config = dict(
    n_layer=15,
    n_head=3,
    n_kv_head=1,
    head_dim=64,
    beta2=0.98,
    lr_head=0.00796,
    final_lr_fraction=0.02,
    doc_mask=True,
)
Each number is 128 + 24 x the weight over its row's rms, rounded and kept within 0 to 255. Layers, rows and columns count from 0. Numbers have three digits each. The size before them is the row's rms in percent of the matrix's.

# down: layer 10 MLP down (transposed), 512x192, rms 0.161, rows 381-436, columns 128-159
# gate: layer 10 MLP gate, 512x192, rms 0.165, rows 382-437, columns 128-159
# up: layer 10 MLP up, 512x192, rms 0.164, rows 382-437, columns 128-159
down381 089:101134159132115153044095125139111122151113154144151099164152111125131146141102117123128118103081
gate382 099:130106137110112182125126116123114130158124100139127140093127131118116124122097151138141145112151
up382 096:139130129140149160119120151097136134118127151113143125126150116086150095086132116185161156146139
down382 099:121149121121121104154106211161146155140115124110130111140107134079131103139125090116135126129103
gate383 097:105124151148082104103111134143101121143125095112137099135085157140148083111149127106145091125098
up383 096:130083087106114132123114108178130153098116120118113111179153117149184114096122144134119119105130
down383 099:144083125149150129186127117108160086145139123105153119106102130132112081135115111195093145105152
gate384 104:090143131076134127148102143144125095148082174151149185112099122128145082160130118123098138107142
up384 096:117138091133139165166099092116106142120127139135146116090114093112117097117107133098119139095132
down384 103:150113122138165145153131151122121153118163140150151142155122119170110083143136092115096178152140
gate385 104:119140089170146148143127116143147154074121173144122124103125121118135131144168141128134140101138
up385 100:109148148097143118128122125182154140061088110122099152094136154156166128151135146107152094133192
down385 102:130173141109139158119095120144131126154144144103131154113137177146148113132147109151164117123143
gate386 101:141097134170081098095109130099146152103122127139086110135118160094133135145108157089129146084134
up386 098:096154148126093097093121166125158135154119139080177062103107118132100126114139103134128143161127
down386 095:109133111132106115091148138176132096155109129140128135150140115116106151127138157107115096147100
gate387 109:086149139142101115123127158113158143141172115099163145117104129111168137142175120100127094110138
up387 105:066127123131136105190074135093157127109137125102097160133133151125099144130146085084177112088168
down387 108:124125129130108098141100100151148132102116151121116144133136139128129155135124096130121153125103
gate388 096:143150158121086152121130152162110115107112137125125055110126141125112132143139136161106112103127
up388 097:110135107148158109101124077145146152162154072132094128169160173157100114125128111140090094092123
down388 096:119129082161130128166141139101153135144122130146126151101132140100129141152119134159127147136133
gate389 101:124152139075114138128148151153113097143139149141132123095078129152144110090111140130196162122089
up389 097:091085094132160160106122126151147151090111114093151116132123132092132128170157133137120154086140
down389 101:110110104093140106108124106105161059153121062124117146148156127114148140134147139122145113126147
gate390 109:088147112135139106139125121170148135130112126092128112126164133132098126123140135115097112127143
up390 099:157131138185108133127132148125153098159112128103102088130116164122095088114132114131146099139088
down390 102:137094120118140108135096120111108089115097098108101111100178112133107134118118136171102148119108
gate391 096:126122119149134110141138105129101083198130093135144133101105118121150142098107119108132138153089
up391 093:137152134128135088153145149154115140063122108123112103124134122133169084133143098110099146097117
down391 093:150113096112151099095147083122116116170089109156129109162162156099133105140155188115121076119112
gate392 093:079121111101151138166100138155144121139122162114106112107109103139165157111121123116113114102150
up392 093:135159102149095103067097143141106169123154088152136166125119115156115134133132149130157127140141
down392 101:111107100117158178169098148157122163127057185124082135135162143161119143114132132127146106103121
gate393 092:131105083137144160149174107157112100066127139164086150130152104125175165165108142121080091130136
up393 099:127116113151172170138127131116089128122103147148136133092094113126142115118151107120118124180130
down393 087:104136088149103174108141151143116143148116158199129125141138155093142135130114137118142095152131
gate394 111:097156120134157132157111087139127142119131082070125121116127117114151139116142135158131112113148
up394 102:070150075158185157141131132109102128141093144110125100083104126141172127138113130142105097141137
down394 108:160125133136127150125152131078168071114146102129125082109134139131146127155160108090134122149162
gate395 099:072153127150076094186129167113142143140175132129116112140098079118118125101095144110108125144149
up395 103:117152096129107105148153165131118102088094101129143136075184105140164128095141132153124118104120
down395 104:173150077080116159109155150134106090110141125114124123100115111159093136120113115134130113098142
gate396 101:138150121079133142152099115118158112112144189140135147141092152123122105110133131166145149131120
up396 096:117078123117136135115108134144100127085133125159152088140152060148125139127107108118118104081134
down396 100:112128114145102145135120117125146150144120122143162147140100147121145132109105100133149131159196
gate397 101:184127144115108106147136150101156121196132128099132138123124104117151104149119134152173108140076
up397 093:114112134125180104105128123108098136118119163159139125164120124140117132084084139119105130073091
down397 096:089135112127158110146133120108121124089150134159163136146133178158125103098111148130147111106172
gate398 107:092109132150155112148137122107111131151117108138138126094100148132120173094132121149087144127097
up398 110:144142114136144115150123082161075133137117135094127129157142159150133173127117127128127156115091
down398 107:112086152119105121137140145140093134135135129135126155137143137137144120113098145116132157155106
gate399 090:148143116082113102159142120130117127116116172176144085126106098097149105153105152142183111123175
up399 097:105154116116152147124128135111079123067146105118096087153120159109119125135149128164151105124130
down399 081:085136111183132149165135145126098107096120139101144158137159156105132107131079136098116126124100
gate400 095:133103131159155090130136119117143136102086097137143125115131140172101114127128104161126109129166
up400 095:113102123090120133118125145100095140132169157114132154131157082147125159072124157121159148112138
down400 097:123104119125117127157128149129118164130130094101177119089111147088146092134129132134133119153117
gate401 102:144098100138122115144144102108089149142145135138167142140117069139111126165126139129148127159126
up401 100:151115109130160106126141112101145130129168111105147108123120089171161122091157147162105090167166
down401 105:117137128107115109122133134085179093135117088129132128128145118108140088137099143144115138121139
gate402 106:125115120131144099155128142131105131154142137112172147113136119121111107119156181166100141136072
up402 096:123120119116120127177118132164114119056121128102139150110137129129114126119164138153133112134136
down402 100:103136152143115132160123172094099110142135155113113105126111157102134151098129127093145147123132
gate403 102:116143136101152145133111146117097109085108149131134127121130082084133176127122106156114132099133
up403 101:138157138114107102122148136125106117154080163118108167119098125158118135133120162134086167166120
down403 104:143165167100090124133118102155115149143050086107096130114104111101136111173157132150094155097132
gate404 103:195121177112126118119126134104152092120138147127105193155159109104138150093154128100095133103158
up404 101:101087148138158138134136172090134123139143168121128140142116132176108168101112155106148144134110
down404 106:157115104133097142130162102110160151144070148154086166158110149138164154138178135111125093118151
gate405 090:131166131118153098123147130177124111129104150127118132194114136103159163140142124111092151100114
up405 094:157102109185146077118127107187147112167105099107113123098126127144104129106140125158138136103141
down405 094:126103136087128123149179080141100119123100112079164144104108126116111120131136122120094096141115
gate406 106:119104147147099178159117106130121083126105134106116078144116146091142133150121115119140174136138
up406 105:115153094095148172128116197142102142123135142139154148157125132123134124109108061138157100107104
down406 103:097164135093146182122139164134130096094143178156142091158110131167119141116121155158154089075105
gate407 098:143167128137135098131132105126084103127152141139114136068101121153137124131125143120159093086130
up407 091:169091124148111160114137108165114131151120100114129098151118151086115178104133167153119159142151
down407 093:100141097127100170144133147111082149152114150116102086127122171143107116121107112108112124149145
gate408 112:097101115134153112176096131106122140151135120060139109151158126131117147127132158113148158141122
up408 109:111154130098149094160135154101146131142132131092103137125151157106099181117134123125188133147161
down408 106:146104131110193127125073110148108147107130124111124130128141108146144148112153110155183144145177
gate409 107:173108103109151086090147133143143132157163143143141135146149088072156135147117146095092131132130
up409 102:140163090154167175134150110170070142118137130118114088129123144140108146142134132134153121132097
down409 106:187135131117106159128101132171127120134117152113125112101090100088079133144137092098123093160126
gate410 100:152070169154106105126084126086136140143121111109157123118097091097128114091135117112143113128145
up410 095:130142182119123152149130133106146166112125142138134144103117145133096104115119137153136122132144
down410 100:123181146130118119141100128174141099123093154145112111084132155110140120190130089106143124164105
gate411 111:152169102106068105157077139129123089108140159120144159105062086111133099146130128082093195129135
up411 101:175133135125084171144134065113141143125085076102110134101144125135084113092098127138143135109139
down411 106:132149123107109136105157144132123167141083131106156112098133126138117134158146143146165124123180
gate412 106:113132156128096142147135131111118174097109177126185122096099089114143119123123140160108106141164
up412 100:140120162098091116088127095121144094144132095120109118119146117131106130165125120135122169124070
down412 102:124129132184173126158140140100124131115124155176121130141119122119101130099109176100151116148069
gate413 104:106138120111141132087111122087152139087122134120114153119091136141120169080130167113170152130103
up413 092:113142136147118149145115104137068150135077177130145163096157151111162140179125141149133169097144
down413 097:164161099118136128129175132138126135118144129105165118166112122137116109136143151146131100152116
gate414 093:123182149132128167121126138133104120135168127125151110113153158102150133144075156158124111118130
up414 101:135102144138148112166134122132120149101141151144160163159114067136098129119152115124108157135099
down414 101:144136153113129114157103109112159119131150105146117125169103127145131123187086134153167133123159
gate415 100:101115122134119092153133158145132109146141107143192153188148118100099128149165092131100115124189
up415 102:103171108116118137143137130105097136103110125100098100141133137154155097075102115114137141127099
down415 103:124137101126106125123117160115141162180123139150102158121125153134132133067129121159137108140148
gate416 097:097088120134135139092153126144164137123115133100076142144115146104072161156090175178120125111159
up416 095:137118119117134151118178170162134123167142172118092072112126138128130128079136155140084113119172
down416 102:121114124150117114097096137113142139157117119147152193120158125080114123132113106149103137104120
gate417 107:106101137097121107112152114097149130122140095148116128139085153108149131088128148097089116164094
up417 106:166125139139158117159121136106130108121126106189118144149126119140185130085141154118096132134103
down417 106:136146118105097138171118113102140106127151168144107169138123165135166107135097101125129150132143
gate418 106:157130158118150112141156128121133133116096102118145119159130057114131132116113159139065115142118
up418 095:101150133118116094160126095136106132160108100102135125123127163111145124088141085113176087103109
down418 099:120125180091144141172135120118063129124126154109141120125133125112140142150161124128119094137071
gate419 100:112113161097080122158155158149144120121090171085173165125113139117137090130098163123123139127121
up419 097:170120135166122106116123118123132155124157112171164104121162116123153159118123099138116154151142
down419 110:142123139125115145167143120107137127141088134129126127120119128127085137123107110126118135131088
gate420 109:139105153126146110119120138139145077173161114135115112080141157085144162129113086170174107187128
up420 103:156168137175106146141090146107147101131116110170170139102125144122129150109136111139131106143142
down420 100:148126128129109110130111161089100171149151083129172148088148157090173153165117133147083101119163
gate421 093:187124134118132154156126096100110134101142117103127109088125153161144114167121124125141136102149
up421 095:136131121137111100155161163134134108113164116120114126139110161117101147108073146148145117144124
down421 093:146114121151111129116087084135132137115173099125107159122134136161147131136125110156127163088144
gate422 101:123124157104147117086133135142146140088148101100107096147106082113134164134108132148149129176138
up422 096:135149138160119173153111127127145063131125128094153101121136099146123132072148128114169107135115
down422 104:106088161153104148166126097118088130174127113141123104162113100169123139097093088140143109135115
gate423 111:134091179132088119114139086116113126136139118131149101112117142140157119153113142090127112164094
up423 101:138115119124171134157138182161140078157109132136124153149115156138167120134168140155118102159189
down423 109:084163127129160109122138125158099165146087198102113127121114094098140137131078138115142107142144
gate424 101:168094142097150138134146120127087135118143072105138158150138110118100074142144167155120140127143
up424 101:119113081135141133131159115085110085110128146113074076081131127069088142143156143162123153181113
down424 104:129158131145139131140109174187148149120120117079158111105107105131109116155130121168119142095094
gate425 103:136123159088119126156130139134141116088138184108127117099157147148118154117127133144118126106133
up425 108:091099156115138118126110152127107106127176172139140123144113154158146092127097102111182093122138
down425 107:104066103142126101141126139159097111083166111163163101115152161135111103122118153099147157117150
gate426 099:138116073114130127122132070169130115092158139131180139118099125117162152128131150160113098124118
up426 103:171180121145118137160120094114157139126138091129102153149152144141150137147111090124116167125157
down426 107:109175122141127151120100116120138129073145101178156132104155134171120133099140147136116147100139
gate427 111:130145149075147140124066108133134079125103102108123133126174114084138159104120130138094111144162
up427 105:137160149122120141155095080126124164126104087133131127116112168122124094134133120127144115126170
down427 105:131134182140130109152141155136170151153124105126062129133091106117164110106083136101123111131110
gate428 091:118149145115137165137129117125139132156125157091147142097146108114136136147127092137121147090147
up428 095:126138126138158100137102147138127135131109159168155126115162090113130139082121112175156179140126
down428 086:122115134157083101155131173136160116110146121107132122118129140112133142171114158102103117134098
gate429 102:119101109156132144161123109111089156116153107122144166131147125111159146111143096101090127105141
up429 101:101167124122120139158133137148152142144141086139094117125145138115147096161124122050139147168100
down429 095:102078129125174113110149119154129136174136099112122150155126131144125128136103142126147116100162
gate430 104:166141109115160140118112161121142158131105137160117096091139134113102126121130177141151109109113
up430 102:199126092128156188086144109165129184112154179126140114119112133136144111134118098156104105096121
down430 108:098126153113106130150126137135149136109116191107125163115088108096129137138142114161118147106111
gate431 092:112099165083101101145126153136098130143114127146126127090083108135153122141144114155126121149139
up431 094:127087135128114100108165119136148148128127121125136091140135136123147107090179154110130156106113
down431 096:110116096126116124116130090140144101158131037130116147090164114057115088166140145081086098118126
gate432 108:177142125088114143106084139067139140107111097145134099123148133141152115151160111098087141143100
up432 108:108119118143094121172128120165177109122112113163117164150143108101149141099058167134163126108104
down432 079:139134129110132148159150134116190139119132090117184127105155139143135093115119111139132128077145
gate433 101:112104102115103148150128139108102124159133106111178146138127141133065111133177140116114131125151
up433 102:104080102123121164123121073121109178127074130149127136135164166096130123118174176143077092188130
down433 105:121111097128127159102102141135119126140096156186112142142100100120118072082125162081112121170144
gate434 099:152135097083140135112182097136133134093143123105103145130140121170132119125127153096145198117152
up434 096:128122130129134110149124086128117161108143126093116158124091102072143157160172122129142149152147
down434 103:132120106134131113144132123124100130102126075166089107137130145094118090106125126111134143098110
gate435 106:154121148141120148087120134135127125150147167096118152097148162091111106138117173188089119158101
up435 100:140129102161174072144144136136102140111168124095136069147119158122122132153126133127107111070149
down435 103:152133103128120119119141121142118127129153122117129169077141129095138153113164143148138126130108
gate436 101:139167152098137118130115105130111162143139178115143167142110133133162149141148157102130145107145
up436 100:112104154149142080094105153142124042152108135103126125064108122168159156127135165078118148155153
down436 101:124123145137126157120159175159094139181122183139117100147136122166165113120143136088079118125143
gate437 101:131132114120170128150122121084111142072089122144118121113176096101137138113115127116119151145085
up437 100:139128105105151114139150084124125151102166145162143157119104135168156162100125119147128128109159